Weights of a small transformer language model.
Size: 8 layers, width 256, 4 heads of 64, 7.17M parameters.
Each number is 128 + 32 x the weight over its row's rms, rounded and kept within 0 to 255. Layers, rows and columns count from 0. The size above them is the row's rms in percent of the matrix's.

# layer 2 MLP up, 1024x256, rms 0.263, rows 313-339, columns 128-255
size [106 104 104  96  98  94  98  89 102  89 104  99 104 102 101 104  94 103 104 107  99  89 102 100  98  91 103]
[[102  48 148  91 178 110 140 120 137 116 115  96 101 160 115 104 147 116  84 126  70 152 171 134 138 109 181 133 143 173 136 162 124 204 109 140  64 170 168 156 157 117 115 194 161 160 158 166 160  84 135 117  70 112 113 101 134 116 140 186 133 125 122 132 117 192 149 133 141  91  94 129 118 134  87 119 123 121 131  99 163 113 116 116 164 167  96 135  83  92  94 192 102 179 126 184 113  86  67 104 113  60 143 105 105 147  66 120 151 180 176 167 100  87 155 135 179  96  95 115 139 112  96  93 153 134 107 112]
 [140 117  95 102  67 152 155 120 117 125  77  96 162  85 112 112 151 150 145 102  88 165 159 123  82  74 131 132 163 147 118  96 157 155  88 146  83 123  83 117 123 138 166 166 154 162 103 114  65 113 152 122 108 110 159  93 135 126 200 215 174 131 133 116 119 131 138 123 105 119  99 122 206 161 102 133 100 109 109 180 121 117 108 102 140 116 181  92 113 127 121 114 116 153 143 127  70 125 146 167 177 106 169  95 136 119 132  43  96 136 141 106  84 136 117 150 141 110 174 143 145 217 112 154 140 141  74 119]
 [102 114 106 198 117 147 159 107 132 130  84 143  80 109 122 153 138   6 173 144  80  90 118 153  95 176 131 103 106  95 153 122 134 115 124 192 126 123 139 113 152 101 152 105 156 127 168 116 132 145 155 141 108 118 166  97  88 190 176 142  79  96 131 148 124 113 124 100 144 116 117 153 168 165 144 126 123 117  70  96 119 157 148 124 121 139  79 101 131 109 177 153 216 145 154  86 128 134 116  89 166  99 113 121 119  91 116 187 103 101 175 136 175 104  88 122 106 163  80 163  84 173  66 180 142 109 124 107]
 [116 160 141 164 164 100 135 157 109 126 109 145 101 124 136 140  70 120  98 140 131 121 111 101  87  91 128  37  98 161  87 115 104 108 164 163  47 156 101 157 153 111 139  99 169 123 154 100 124 145 155 152 131 148 156 153 140 186 169 156 107 176 124  88 132 177 112 112 176 157 181 123 101 143 199  80 125 153 135 117  98  72 131 103 136 151 132 171 136 127 183 104  93 104 117 171 100 125 183 132 117 132  53 133 120 150 123 121 109 106 142 107 110 131 131 150 111 146 176 121 111 113  93 131 191 143 109 148]
 [134 154 102 104  93 145  93  73  95  97 106  98 116 113 108 171 111  83 129  18 203 125 147  92 183 175 169 110 122 193 138 144 102 125 135 140  74 119  60 107 116 152 150 112 115 184 127 130 129 137 176 107 119 176 186 140 126 135 156 112 164 153 146 123  59  58 135 123 146 118 159  92 163 146 118  98 131 179 153 142 141 102 145  82 154  96 110 206  85  99 148  92 148 150  71 150 105 150 128 101 201 104 111 136 122 156 150 111  67 172 151 120 128  85 161 134 175 158 153 118 139 139 157 140 112 152  84 173]
 [134 139 104 126 169 122 108 104 144 119 199 105 162 101 129 171 164 135 108  89 169 103 154 122 162 105 113 163 125 163 160  95 104 117 117 117 127 148 112 126 126 108 106 142 147 171 127 122 113 122  97 198 102 248  81 112 122 139 117 189  94  93 115 194 150 153  72 155 134 120 114 158 116 135 215 107 146  94 126 111 110 125 123 141 109 132 149  93 123 150 153  92 199 156 119  98  97 133  75 117  94 129 183 182 121 114 143  96 171 114 142  83 126 180 109 125 120 133 138 124  66  76 132 110 124 131 133 146]
 [ 66 137  93 133 174 176  86 104 119 157 120 164 132 119 137 144  79 196 164 130 112 114 104 112 137 177 191 135 109 189 168 202 120 181 143 155 140  87 141 125 131 157 102  89 156  50 150 126 145  87  48 139 108 145  98 163 157  94 146  96 112 139 113 136 113 154 128 147 129 133  84 142  90 142 127 121 100 116 153  82 138 102 168 111 124 148 150 153 153  93 113 129 169 142  80 152 140 168 124 100  65 123 128  72 101 117 181 189 167  75 145  96  64 142 140 123 112 123  90 140 166  76 117  80 128 143 143 119]
 [123 107 136 192 117 151 119 112 100 129 102 146 108 132  96 149  77 191 116  58 106 160 143 115 161 102 173 125 121  82 183  54 140 139 187 135  90 150 190  67 159 128 180 156 152 168 142 135 126 111  98 134 117 122 112 150 133  92  83 132 118 158 162 108 114 138  85 146 162  98 155 112 159 211  93 179 152 132 157 117 136 117 141 165 111 124 119 139 158 127  99 191 133 148  64 152 122 136 101 151 126  90  98 142 148 138 147  88  50 121 184 156 125  92 134 111 129  84 145 152 102  58 179 123 148 167 145  88]
 [162  99 128 147 154 102  70 160 115 116  62 129 137 175 101 140 139 116 109 174 138 126 105 139 109 155 115  80 142 123 160 140 144 162 103 157  96 132  90 188 103 173 152 153 138 147 223 135  70 167  90 110 171 175  51 108 178 168 111 195 112 116 161 110 167 153 157 156 133  65 103 127 153 143 104 107 112  73 127 143  96 127 104 114 115  87 113 126 162 176 156 167 152 153 135 149  92  96 114 168 129 123 105 164 142 106 121 152 106 182 109 146 151 201 112 130  76 122 130  27  71 130 139 135 150 128 139 132]
 [153 128 191 182 167 103 116 146 124 146 115  88 113 134 143  60 142 123 126 131 129  90 142 175 113  95 115 170 133  88  96 125 117 190 110  89 139 146 112 122 199  87 118  78  87 123 103 165 129 116 109 168 123 143 127 203 109  65  63 103 100  98 164 121 181 158 160 143 161 116 124 126 135 145 152 130 155 147 117 146  79 180 117 133 110 178 144  93 167  93 153  85 107 100 157 131 166  98 170 154  85 121 216 193 123 123  96 182 145 101 155 117  85 132 167 140 124 151 144 132 161 127 114 164 120 126 127 122]
 [ 64 183 107  75 171  82 134  89 157 143  99 127 130 115 141 117 159  85 142 216 126 144 124 123 146 175 160 118  97 113  95 131 135 117  82 141 114  97 168 170 215 160  82  76  95 120 137 151 153 154 116  73 169 158 163 134  80 143  72  81 122 125 113 131  93 151 121 162  91  98 125 124  83  95 116 144 143 200 126 117 147 141 134 106  84  84 124 167 148 206 158 182 146 137 123 139 122 157 157 125 170 179 109 107 140 149 131 139 109 157 141 136 102 150 174 105 161  88 137 163 162 108 143 162  89  85 106  84]
 [ 83 174 179 163  95 101 158  91 135 158 140 182 121 164  86  72  65  94  70  76 104 143 183 154 192 124 134  86 118 147 156 105 131 171 140 134 119 173 114  96  85 177 182 144 135  86 114 141  83 172 119 190 146 149 120 127 131 150 141  91  88 159 160  83 161 141 155 161  49 132 132 112 130 183  73 180 186 146 155 154 121 124 153 109 175 102 123 143  83 157  50 137  64 127 189 140 146 122 100 133 126 183 119 123 158  90  74 109 128 108 119  85  97  81 162 150 163 152 115 132  98  79 141 153 162 130 126 148]
 [139 193 191  77 146  95  87 151 115 127 156 118 141 116 133 187 156 208 143 163 114 116 160 106 188 119 140 153 163 106  89 163 140 144  87  95  91 102 148 135  97 145  63 121  93  92  85  35 159 166 164 134 162 113 101  98 134  98 119 138 142 113 124 165 136  67 131 133 155 131 175 124 131 193  93 121  96 133  68 115 116 166  84 154 140 126 119 210 140 117  88  86 187 109 145 148 103 128 103 198 110  26  82 132  95  92 154 104 174 133 152 115  76 113 137  52 113  96 173 129 134 180 113 133 119  94 145 141]
 [ 73 131 123 176 207  82  86 131 103 139 100 180 119 151 196 126  90 156 143 125 139 111 126 118 120 125 176 148 135 130 185 143 103 186 149 135 143 126  63 145  84 161 113 150 131 177 147 128 133 104 115  86 141 138 101 112  89 139  57 143 126 171 106 138 158 161 138 156 189 116 112 200 124  43 164 158 132 134  91 140  79 131 113 125 125  92 164 140 126  94 166 170 116 157 124 153 117 155 169 168 128 188 144 165 114  99 154 165 114  91 116 100 151 134 127 131 101 159 126 157 103 123 184  97  58 106 161  93]
 [ 66  89 152  54  89 145  88 107 152 109 150 149  91 131 114 102  99  68 115  79 111 111  82  95  74 197 132 137 108 191 116 144 147 194  92 121 184 129 151 134 136 146  83  95 155 116 147 174  98 132 141 145 104 183 126 127  83 175  89  65 141 120 126 129 128 112  88 191 129 141 129 194 124 109 172 113 192 120 169 112 112 153 130  65 205 126 142 170  64 144 152  81 110 105 103 155 151 109 115 136 120 129 160 136 164 143 181 134 167 181 119 129 179 126  53 168 183 125 152 139 106 147  94 119 125 101 135 121]
 [119 124 155 182 106 131 117 112 129 133 141 135 109 129 105 150 154 131 167 118 165  60 120 117  92 150 101 153 103  97 132  71 159 100 148 114 118 155 109 175  56 133  83 161 134  99 114 117 170 170 202 197 139 153 147 146  99 135   8 129  81 144 152 146 163  81  95 141 132 139 144 180 136 113 112 214 136 170 142 146 161 166 143 139 102  56 113 177 145 151  98 189 118 106 117 120 115  82  97 172  93  89 172 169 170 150 148 133 161 158 111 152  85 130 113 144 173 173  99  75  96 158 136 160 119 154 185 131]
 [ 76 127 145  94 127 139  75 111 114  73  96 146 126  98  97  93 167 131 158 148 171 107 202 142 187 129 131 162 120 159 111 114 143 138  93 139 127 135 126 200 140 240 161 203 135 152 132 174 141  82 169 126  86 124  72 135 101 149  85 143 109  97 160 142  75 117 103 125 203 147  82 123  83 163 134 136 174 129  74 168 177 182 120 119 122 113 151 116 123  76  66 229 173 106 133 129 119 115 139 129 139 149 136  71 119 194 127 107 113 125  77 117 129 166 155 114 219 128 106 134 122 161 122 112 138 119 102 112]
 [125 196 160  81 120 114 176  87  96 112 140 128 130 159 123 202  97 176 161  95 129 164  94 169 131 179 134 133 152  91 130 137 107 115 107 166 185 126 132 115 153  74 142 121 186 106 182 147 142 112 157 113 145 146 149 176 136  73 144 101 111 158 174  80  93 100 151 146 152 149 121 115 134 156  84 136 144  63 168 147  98 148 103 120 125 170 176 134 125 144 168  43 131 180 177 130  89  73 119 181  97 146 153 152 132 127 120 143 145 106  72 119  95 140 136 132 101  75 124  95 118 147 113  79 128 157 101 182]
 [138 160  97 134 160  86  97 113  84 191 104 106 120 173 139 119 107 116 109  94 154 198 129 152 168 143 144 140 111  97 165 109  92  63 140 148 143 138 120 108 133 133 131 226  96 142 172 168 172 113 137 109 135  37 128 129 137 139 111 154 128 144  85 176 107 176 144 102 120  71 154 156 144 130 188 110 153 141 113  98 101 123  70 111  99 168 128 134 146  93 112 108  58 121  62 206 115 109  80  51 165 150 102  62 111 118 141 142 148 114 160 116 107 149 139 133 144 146 172 137 111 158  66 123  98 124 123  98]
 [119 134 137 140 124 111 124 113  98  94 100 154 146 129 178 130 102 180  94 112 182 133 124 178 107 125 125 111  55 108  81 166 115 165 120 116 147 147 194 112 140 158 140 157 160  92 134 101 147 139 104 123 145 148 186 136 107 169 111 119 122 117 158 118 165 161  88 165 132 118 105 186 135  76  65 152 109  89 112 211  85 143  72  90 121 126 168 106 129 133 129  94 145 148 145 151 105 145  94 108 134 129 135 113  73 152 149 148 166  99 105 100 128 127 147 156  53 131 185 119 132 110 156 123 112  84 112 160]
 [144 134 138  71 126 117 108 129 132 132  99  98 125 143  98 170 138 146  71  81 126 121 133  67 160 116 110  84 183 126 105 186  64 164 143 133 127 118 153 119 125 107 101 128 127 100 121  63 148 118 179 120 149 157 113 128 125 115 146 149 100 125  86 141 160 115 123 154 111 209 108 140  96 155 199 192 100 198 104 164 185 100  87 118 191 170  75 110 124 151 137  83 113 202 201 126 103 153 111 169 104 179 101 189 143 137 118 113 119 181 122 139 175 142 170  82 195  75 139 113 155 118 132 117 157 109 167 153]
 [100 143 167 119  88 124 136  86 122 159  91 121 136 149 132  89 151 175  89 127 145 141 105 157 170 120 152 109  94 151  98 121 132 130 131  54 165 146 121  67 114 138 112 105 190 183 125 160 124 128 130 116 173 160 129 167 152 174 123  58 161  95  81 186 170 129 118 141 115 127  65 109 121 114 100 143 176 234 151 126  78  63 170 103 131 127 160 137 165 134  88 113 121  80 145 128 104 193 126 134 143 148 113 115 117 154 129 129 135 148 110 173 119  44  88 122 145 106 133  82 138 118 153 164 103  84 146  89]
 [141 134  48 121 148 142 156 162 113 139 146  95  87 139 110 134 163 132 121  92 122 125 140 119 131 124 173 128 121 130  69 137 119 114  77 181  80  96 143 114 102 126 211 192 117 102 202 108  96  82 184 135 123 137 141 157 125  96 127 110 158 192  59 146 104 124  82 115 150 109 104  73 102 117 158 157 116 166 126 131 141 197 131 118 133 110  69 158 112  77 112 201 105 131 124 159 127 167 156 124 180  91 132 120 143 140 169 182 159 122 167 107 135  91 143 123 157 140 122 135  80  57 115  78 140 131 112 122]
 [110 155 145  91 110 151 135  30 111 111 115 144  91 148 123 126 129 116 103 183 129 147 149 121 116  69  96 142 152 115 104  64  92 171 114 101  73 114  81 115 166 122 114 143  79 157 128  41 104 163 138 141 145 127 127 133 139 132 154 187 140  87 121 174 166  40  99 157 157 106 222 140 155 126 148 164 125 161 143 124 137 121 157 134  97 123 113 114 131 110  95 129  82 129 164 135  95 146 138  88 107 100 122 159  74 162 112 119 119 110 103 138 119 123 126 137 180 178 167 116 135 128 138  89 158 116 126 120]
 [169 170 112  96 119 124 140 192 114  79  70 135 159 118 137 150 154 113 103  71  57  72 181 105  62 115 111 146 145 173 171 152  97  77 126 143 118 147 183 132 104 148  70 116 137 123 192 146 138 147 172 127 107 100 125 114 159 116 142 167 110 150 106 106  99 116 102 147 105 113 164 128 133 129 170 123 118 160  85 118 100  75  88  68 145 126 146  80 197 129 132 142  85 108 147  97 116 139  83  96 119 133  69 129 117 143 148  96 172 136 171 107  91 125  46 148 131 152 110 149 158 176 170 120 179  76  89  94]
 [ 95 126 138  83 176 179 113  87 146 102  98 122  56 210 160 105  88 113  77 148 134 141 121 126 186  97 141 130 156  98 149 123 107 118 153 110 164 133 152 151  82  95 107 178 159 154 106 111 106  98 127 170 127 157 152 198  98 108 111  90  86  72 120 144 109 142  73 130 180 108 111 100  83 138 124 136 139  97 118 184 117 141 107 151 117 143 113 201  94 106   0 135 156  45 167 170  57 126 161 113 143 194 124 179 143  49  78 185 139 180 110 123 176 145 145 108  78 151  97 102 206 160 127 129  95 143 102 117]
 [ 98 164 114  89 169 123  91 119 148 108 130 169 159  75 108 163 148 182 168 168  65 192 133 141 153 173 124 117 155 139 170 134 137 119  91 130 121  70 136 125 132 101  97 233 169  88  94 136 144 108 161 117 132 129 115 152 133 115 125 144 146 183 118 120 149 154 144 129 146 128 132 122 136 120 159 106 101 106 105 109 116  87 116 174 135 105 165 128 195 102 145 129  96 150 152 181 126 148 112 102  92 142 128 105  91 137 166 147 184 128 123  73  70 158 185 113 159 161 176 101 106 114 166  84  98 130  73 106]]
# layer 2 MLP down (transposed), 1024x256, rms 0.192, rows 313-339, columns 128-255
size [ 99 101 112  93 103  92 101  95  99 102 106  90 102 105 104  98  91 105 114 101 105  99  97 104 106  94  92]
[[107 103 121  78 137 140  78 152 153 123 123  73 128 126 171 153 148 137 163 118 159 112  95 159  99 147  69 174 197 149 163  58 122 179 174 154 157 124 101 107 100  85  92  87  92 131 103 116 156 105 191 127 159 202 113 154 127 184 110 104 135  74 135  95 156 154 135 103 119 156 170 163 161 134  68 146  63 165 144 150 152 116 156 205 113  97 117  74  70 138 155 102 115  91 109 163 122 124 164 183 146  99 202 162 117  78 152 111 141 121  95 119 137 125 151 108 108  86  93 188 125 164 133 189 144 142 174 139]
 [ 89 191 128 105 143  82 163  73 118  85  70 103 134 145 143  88 130  94 144 190 139 153  38 127 143 110 127 138 106 131 147 138 100 114  90 126 147 205 161 124 148 145 155 115  87 104 155 123 152 143  74 152 123 129 161 140 141 150 102  91 107 122 112 153 169 184 104  62 174 117  92  67  69  88 132 217 163  91 115 146 103 161 147 154 133 105 108  93  88 169  95 135  88 180 140 115 176 119 198 104 148 147 105 131 125 141 149 129 160 168  93 169 138 140 134 147 121 143 114 146 152 184 148 175 146 142 131 107]
 [119  89  73 182 147  79 102 131 127 111 146 134  99 164  91 121 146  60 122 161 118 233 124  99 143 133 107 117 140 192 156 118 129 141 167 161  95 184 135 102 141 184 171 118 130 112 139 155 128 136 144 144 182 145  92 160 152 143 122 133  95 128  51 117  74 151 120 175 179 112 119 161 120 169 239  99 102 158 101 166  67 116 128 154 163  73 124 146 135 168 111 103 148 121 121 192 142 119 120 105  98 135 187 104 173  88 127  75 143 107 111 142  98 130 134 112  91 125 125 159 103 146 114 104 117 150 129  75]
 [126 124 164 117 118  67 190  94 144 145 177 170 110 135 133  81 167 132 146 151 129 106  90 173 173 124 158 110  97 137  85  86 220 175 113 114 183 150 132 109  82 152 138 164 134 134  88 177 139 132 175 129 122 133 178 114 107 128 128 102 137  86 165 101 146 127 111  80 127  88 137 122 138 136  98  90 100 131 117 118 169  81 103 150 132 123  99 109 121 158 107 153 158 123 141  74 149  68 152 104 134 134 196  92 129  73 140 137  81 237 122 149 129 148  59 130 170 119 105 129  60 177 116 130 153 102 106  97]
 [119 142 142 129 135 115 104 125 199  99  79 104 178 112 126 128 140 189 148 166 134 111 150 125 148 111 108  82 138  84 141 148 185 151 132 196 123  92 101 152  99  99  61 139 124 128 143 194 139 101 149 102 132 139 114 148  84  58 117 160 107  97  87 113 109  87 163  86 141  76 134 110 124 140 166 128  61 161 204 127 129  80 181 118  89  81 147  86 154 165 156 112 111 100 111 175  64 157 152 127  66 149 157 136  89 121 163 122 151 178 110 186 116 168  69  91  86 151  97 146 143  79 135 121 120  79 109 102]
 [119 148 126 157 117 117  99 125 155 167 119 171 116 120 163 105 127 117 141 151  51 177 156 110  93 148 199 154 100 181  44 145 176 191  98 139 138 126 183  89 140 143 106 111 110  53 115 104 146 135 189 140 134  86 148 174  95  89 153 105 189 154 173 137 166 109 122 122 119 117 143 148 153 159 110 195 114 203  85 119 122 103 116  64 155  98  84 129 113  52 102 116  54 103 150 119 148 177 118 139 159 140 112 122 132 152 163 102 130 129 137 130 133 114 161  85  78 128 119 113 126 122  55 167  99 151 141  97]
 [154  75 113 148 106 154  49 128 107 114 169 115  69 156  82 166  67 105 131 141 157 143 162 116 112 127 121 129 178  68  93 113 122 155 159  96 161 156 105 164 182 127 128  99 133 154 131 122  96 114 152 154 160 117 146  99 141  69 120 140 110 102 147 157 121 131 151 163 145 163 169 117 198 119  63 114 109  67 136 144  92 145 156 134 143 120 135 103 112 153 116 122 105  86  72 111 133 131 130 139 115 119 173  88 104 129 118  98  95 179  98 122  91 117 101 172 162 129 103 117 157 104 171 106 139 176 116 110]
 [113 146 137 142  92 183 108 157  86 111  80  97  95  82 118  93  81  86 121 203 105 131  52 122 138 112 128 188 132 121 146 176  86 156 119 136 122 147 116  93 121 142 145 133 185  84 117  94 138 144  97 102 162 143 109 111 141 138 105 158 136 117 132 147 109 122 110 158 137 132 169 101  69 117  70 129 108 101 124 164 143 150  96 134 104 184 117  51 105 131 127  78  79 109 178 102  70 104 107 163 136 135 143  95 193 108 137 185 131 122 114 115 115 182 154 193  80 149 133 153  97  46 105 108 105 166 146 112]
 [119 103  85 106 133  76 141 103 115 112 114 135 195 115 182 162 181 139 140  99 139  88 128 134  94 170  82  72 167 159 125 155 111 109  76 170 106 143 148 154 118 119  35 159 104  55 119 118 102 146 177 143 107  72 124 150 137 130 194  69  91 140 139 127  76 135  91 127  72 130 117 162 131 119 143 166 143  87 140 116 134 132 185 119 178 134 108 128  82  95 143  98 109 100 194 105  84 181 107 119 101 129 148 110 153 143 160 143 159 127 194 115 120  68 160 109 137 135 149 146 177 101  94 143 126 156 120 133]
 [147 153 115 143  91 100 127 159  69 147 102  99 139 160 140 171  92 137 216 120 160  86 167 104  95 100  78 133 138  98 141 110 114 174 129 156  90 158 127 135 111 143  46 159 110 134 107 187 123 126  63 139  84  81 112 177 148 126  88 143  47 175 128 169 118 132 145 187 136 158 133  83  85 142 103 123  70 106 138 143 103 118 101  90 118 147 125  99 132 147 106 102 130 116  90 153 135 160 156 146 117 158 133 104 167  89 115  96  79 154  92 105 139 125 146 143 143 148  98 109 169 142 192 133 133 157 160 127]
 [153 132 127  72  74 159 104 128 121 106  92 105 118  97  98 153 139 168 132 118 128 169  94 158 158 165 103 155 113  86 180 115 145 128 130 147 111 181  74 112  93 108 132 212 155 122 175 103  90 124 171 126 120 117  90 128 240 200 145 153 119 137  92  48 143 183  86  98 113 133 121 108 164 220 182 157  82 111 159 135 139 119 111 116 129 101 152  99 109 126 158 124 107 133 171 100 139  74 140  99 172 167 117 155 145  79 171 133 127 162  86  93 171 161 135 141 170 104 119  97 112 104 119 151 171 126 164 175]
 [134 105 105 127 132 151  70 168  79 105 158  78 118 114 150 199 148  95 106 158 130 132 124 135 132 155 122 176 129 154 129 159 133 107 112  89 193  79 113 101 141  97 123  59 100 108  99 151 139 117 102 109  97  88 131 130 167  91 135 127 155  95 158 142 101 176 104 145 190 139 136 140 143 101 135 138 119  94 120 186 139  94 168 108 106 169 151 150 132  92 152  97 184 138 139  98 129 127 177  90 102  88 120 120 145 215 122 116 134 119 163 120 166 151 129 143 143 127 105 118 170 157 129 122 142 148 124 151]
 [153  96  79  76 136 141  34 178 146  70  59 177  89 171 122 106 132 159 142 126 136  94  98 103 137 143 155 105 109 160 147 114 115 146 166 157 169  98 139 164 157 123 109 125 149 138 174 148  93 105  80 122 139 123  98 184  76 138 116 122 120 114 128 152 160  95 146 177 139 142 162 103 167 169 141 127 134 115 107 135  94 150 163  82 117 160 140 146 106 116 128  85 156 112 164 130 113 124 168  64 116 134 111 184 117 115 151 138  97 104 164 170  93 132 120 109 197 130 127  73  89  84 124 130 126 120 145  99]
 [124 123 107  36  66 116 198 119  97 108 135  65 121  88 139 145 127 134 117 143 113  65 112 129 112 166  90 146 167 161  98  79 134  84  93 123 215  97  85 151 189  90 131 202 105 162 141  75 150  59 127 141 113  74 139 138 131 138 173  85 103 114 159 154 108 137  98 135 107 129 151 144 148 139 123 162  51 146  97 101 147 167 195 180 117 155 132 170 156 106 117 115 148 121  45 144  81 153 109  98 120 100 107 157 158 141 139  89 126 114 198 125 130 141 140  77 132  74 157 143 132 136   1 128  68 128 159 139]
 [159 161  84 145 144 164 115  95 131 161  90 117 133 126 117 130 121 117 123 143 163 212 174 125 139 121 137 168 132 129 142 120  66 101 119 173 168 132 128 162 117 145 111 156 138 118 153  99 107  93 134 138 144 123 127 134 148 100  89  99 135  99 108 143 118  71 113 135  99 121 183 110 146 201 146 108 157 155  83  70 138 118 141  81 111 148 149  75 106 115  95 112  80 166 195  90 115 148 122 146 117 195  74 178 115  85 181 138  85 141 149  62  82  87 112 112 147 162 154 137 136 143 111 170 103 128 118 153]
 [136 161 105 176  84 112  94 110 117 154 126 154 144 155 104  89  89  70 101 135 153 172 153 161 170  61 147 141 134 174 150 214 112 129 134 103 133 120 169  95 141 163 126  78 160  87 143 213  80 102  63 108 147 133 108  74 161 156 141 103 140 148 156 165 112 140  49 136 118 133 126  56 118 130 104 153  84 147 134 106  88 117 164  88 157 169  72 163  93 138 137 119 144 173 134 156 123 156 120 186 153 132 104  49 104 134  93 143 121  56 126 147 139 103 144  80 153 113 106 156 154  73 183  94  84  38 152 151]
 [115 197 200 117 139  98 202 126 141  78 209  94 163 114 144 142 107 123 143 122 135 153 112  99 111 102 178 133 138 119 133  98  56 168 132 132  92  67  85 135  84  56 102  71 123 135 169 129 150 124  90 108 145 117 152 130 136 154 138 137 172 154 108  67 179 164 132 135  78 140 175 178  98 121  96  77 121 112 110 107  72 145 155 126 167  94 165 141 139 199 241 119  90 198 140 151 118 185 116 140 145 108 135 164 153 115 159 106 120 150  46 159 126 137 108 137  98 167  94  84 154  65 161 171 115 115 166 134]
 [151  64  91 202 127 154 147 110 173 132  93 158 167 120 149 166 129 117  97  86  91  96 153  98 121  90 170 112 161 110 111 154 129 123 132 148 156 154 150 109  94 124 115  78  97 171 125  74  83 101 102 137  70  98 140  92 126 136 112 156 177 127 141 112 109 152 153 149 119  90 156 135 121 147 138 105 167 116 171 137 121 118 124 106 129 168 115 125 119  94 108 157 120 183 108 109 141 163  91 131 152 112 208 146 152 147 141 143 196  98 170 196 177 127  96 153  89 124 144 131 201 181  99 157 106 129 136  85]
 [154 115 185 237 141 114 154 152 138 120 125 182 104 120 163 108  83 142 163  91  91 131 178 166 118 114 158 140 145  75 133  86 149 157 127 173  82 108  95 114 128 167 168 158 176 186 175  84 103 141 105 105 148 173  77 162  80 180  94  96 189 108 203 110 130 114 116  57 157  76 159 137 107 144 139 160 172 132 110 102 178 136 174 127 176 105 125 151 125 170 151 171 118 139 109 151 116  79  95 124 164 148 102  90 151 120  76 134 123 119 142 145 102  89 115 121 173 154 107 155  98 151 162 105  61 137 106 124]
 [ 95 126 200 106  90 182  97 100 120 139 124  74 156 151 133 168 122  59 112  96 163 114 114 168  64 144  92 125 160 116 148  90 108  64  85 140 133 104 139 154 123  93 128  84  58 140 146 116 140 117 151  92 157 147 103  98 152 138 152 144 154 180 157 129 148 213 114  96 105 128  76 130 107 119 158 126  76  63 109 125 172 144 122 217 177 125 148 145 126 170 149  99 158 112 117  75 138 142 178 115 126 143 108  94 175 181 128 107 110 135 105 141 189 153 101 136 142 163  63 127 108 184  75 141 164 149 147 142]
 [ 85 125 143 143  85 103  87 130  40 121 125  77 122 160  86 118 107 129 176 146 164 122 116 122  83 147 159 122 165 148 127  92 126 158 143 179 110 182 115 123 148 215  87 147 185 109 172 131 115 156 103 113 106 144  89 168 116 117  96 112  82 130 110 124 149 205 155 107 187 164 190 135 122 164 167 177 133 128  97 146  77 147 101 114 104 140 153 128 121 161 143 160 146 132 139 103 157 192 197 129 118 194 120  64  95 141 129 160 155 147 158 117  96  89 144 144 132 173  83 106  91 101  97 111  93 165 144 194]
 [182 188 106  93 108 154 122  49 139  93 159 138 152 121 112 108  96 171 115 144 190 171  99 152 144 126 131 107 108 106 134 140 175 127 158 152  49 140  93 148 155  63 127 117 210 118 155  91 102 112 131 194 118 139 142 135 152 107 134 153 199  89  92  98 147 144 139  64 104 122 129 138 108 140 127 129  75 150 157  77 163 184 151 159  65 146 127  67 156 138  97  87 137  92  90 141 186  94 123 126 164  85 117 150 113 100 130 139 130 160  90 100  99  66 122  96 144 141 130  77  63 148 174 153 149 103 118  95]
 [142 129 166  94 109 166 110 177 181 143 104  98 166 110 111 176 100 111  96 139 130 179 166 131 160 115 114 142 121 149 184  70 137 197 127 146 101 137 139 179  89 157 119 146 151 120 116 153 153 129  76 101 114 105 175 199 104 104 112 153 158 144 117 162 125  89 110 117 104 130 134 128 130 157 128 163 139  74 102 104 158 154  97  83 131 137 162 160 126 211 139  56 174 113 169 151 167 219 128 120 101 141 138 160 132  89 129 112  96 104  97 167 157 131  86  77 134  75 193 116 146 111  91 168  98 162 100 136]
 [116  62 137 152 140 129  79 124 159 156 150  74 163  84  86 162  90 163 101 119 111 116 130  94 108 124  97  94 123 176 143 140 155 130 138 151 132 154  87 110 167 104 154  58 137 162 115 105 134 118 125 161  76 143  86 165  85 102 161  59 110 127 161  86 129 168 136 115 140 156 120 139  70  50 149  71 135 134 151 169 125 163 121 147  97 153 152  85 134 188 153 158 126 201 145  30 179 149 153  98 172 122 134 109 105 131 121 134 155 142 176  80 127 157 183  62  96 137 131 150 152 182 184 146 103  96 146 144]
 [172 130 121 157 159 149  88 148 126 117 130 197 102 102 209 123 149  97  81 139 145  94  78 161 101 155 193 129 139 125 139  93 210 152 121 129 105 108 146 115 116 158 130 107 144 135 133  92 165 142 157 159 128  90  73 129 110 133 133 114  67 138 117 130 120 143 129 109 161 141 144 145  73 141 180  91  90 112 163 107 127 165  64 198 178 126 130 139  86 127 145 111 154 133 120  53 180 125 166 134 133 149 148 162 106  90 104 134  73  97 159 172 158  96 104 155 158  61 119 122 111 118  86 151 125  80 108 110]
 [ 97 167  96  68 127 120 207 156 104 135 165 115 137 167 189 158 118 134 148  90 125 144 124 188  64 132  99 116 155 118  83 104  83 120 166  97 167 138 116 113 138 134 135  83 161  83  68 184 103 107 134 154  74 133 110 134  88 144 134 132 151 131 125 144 130 127 128 110  63 141  85 153 166  87 108 120 138  99  78 168  81 101 129 137 182 114 175 142 129 102 126 175 165  26 126 132 140 119 161  86 169 179 154 140 112 188 145 148 105 158 187  92 125 155 159 149 137 145 101  84 165 126 113 127 135 178 135 187]
 [ 95 102 128 155  94 167 133 112 210 204 116 120 102 150 113 133 136  97 113 148 163  67 171 109 183 123 111 126 109  94 129 199 128 182 135 159 154 155 115 132 169 168 125  54  97 153 194 128 190 145 121 136 163 131 143 140 191 111 109 163 126  83 107 155 128  75 134  93 105 166  95 129  93 136 115 166  98 111 185 156 120 189 109 133 141 172 130 170  88 164 102 116 154 127 162 129 110 145  75 126 123 119  89 133 177 131  98  81 112 137 143 169 147 140  73 132 169 127 109 139  89 153 130 124 148 142 167 153]]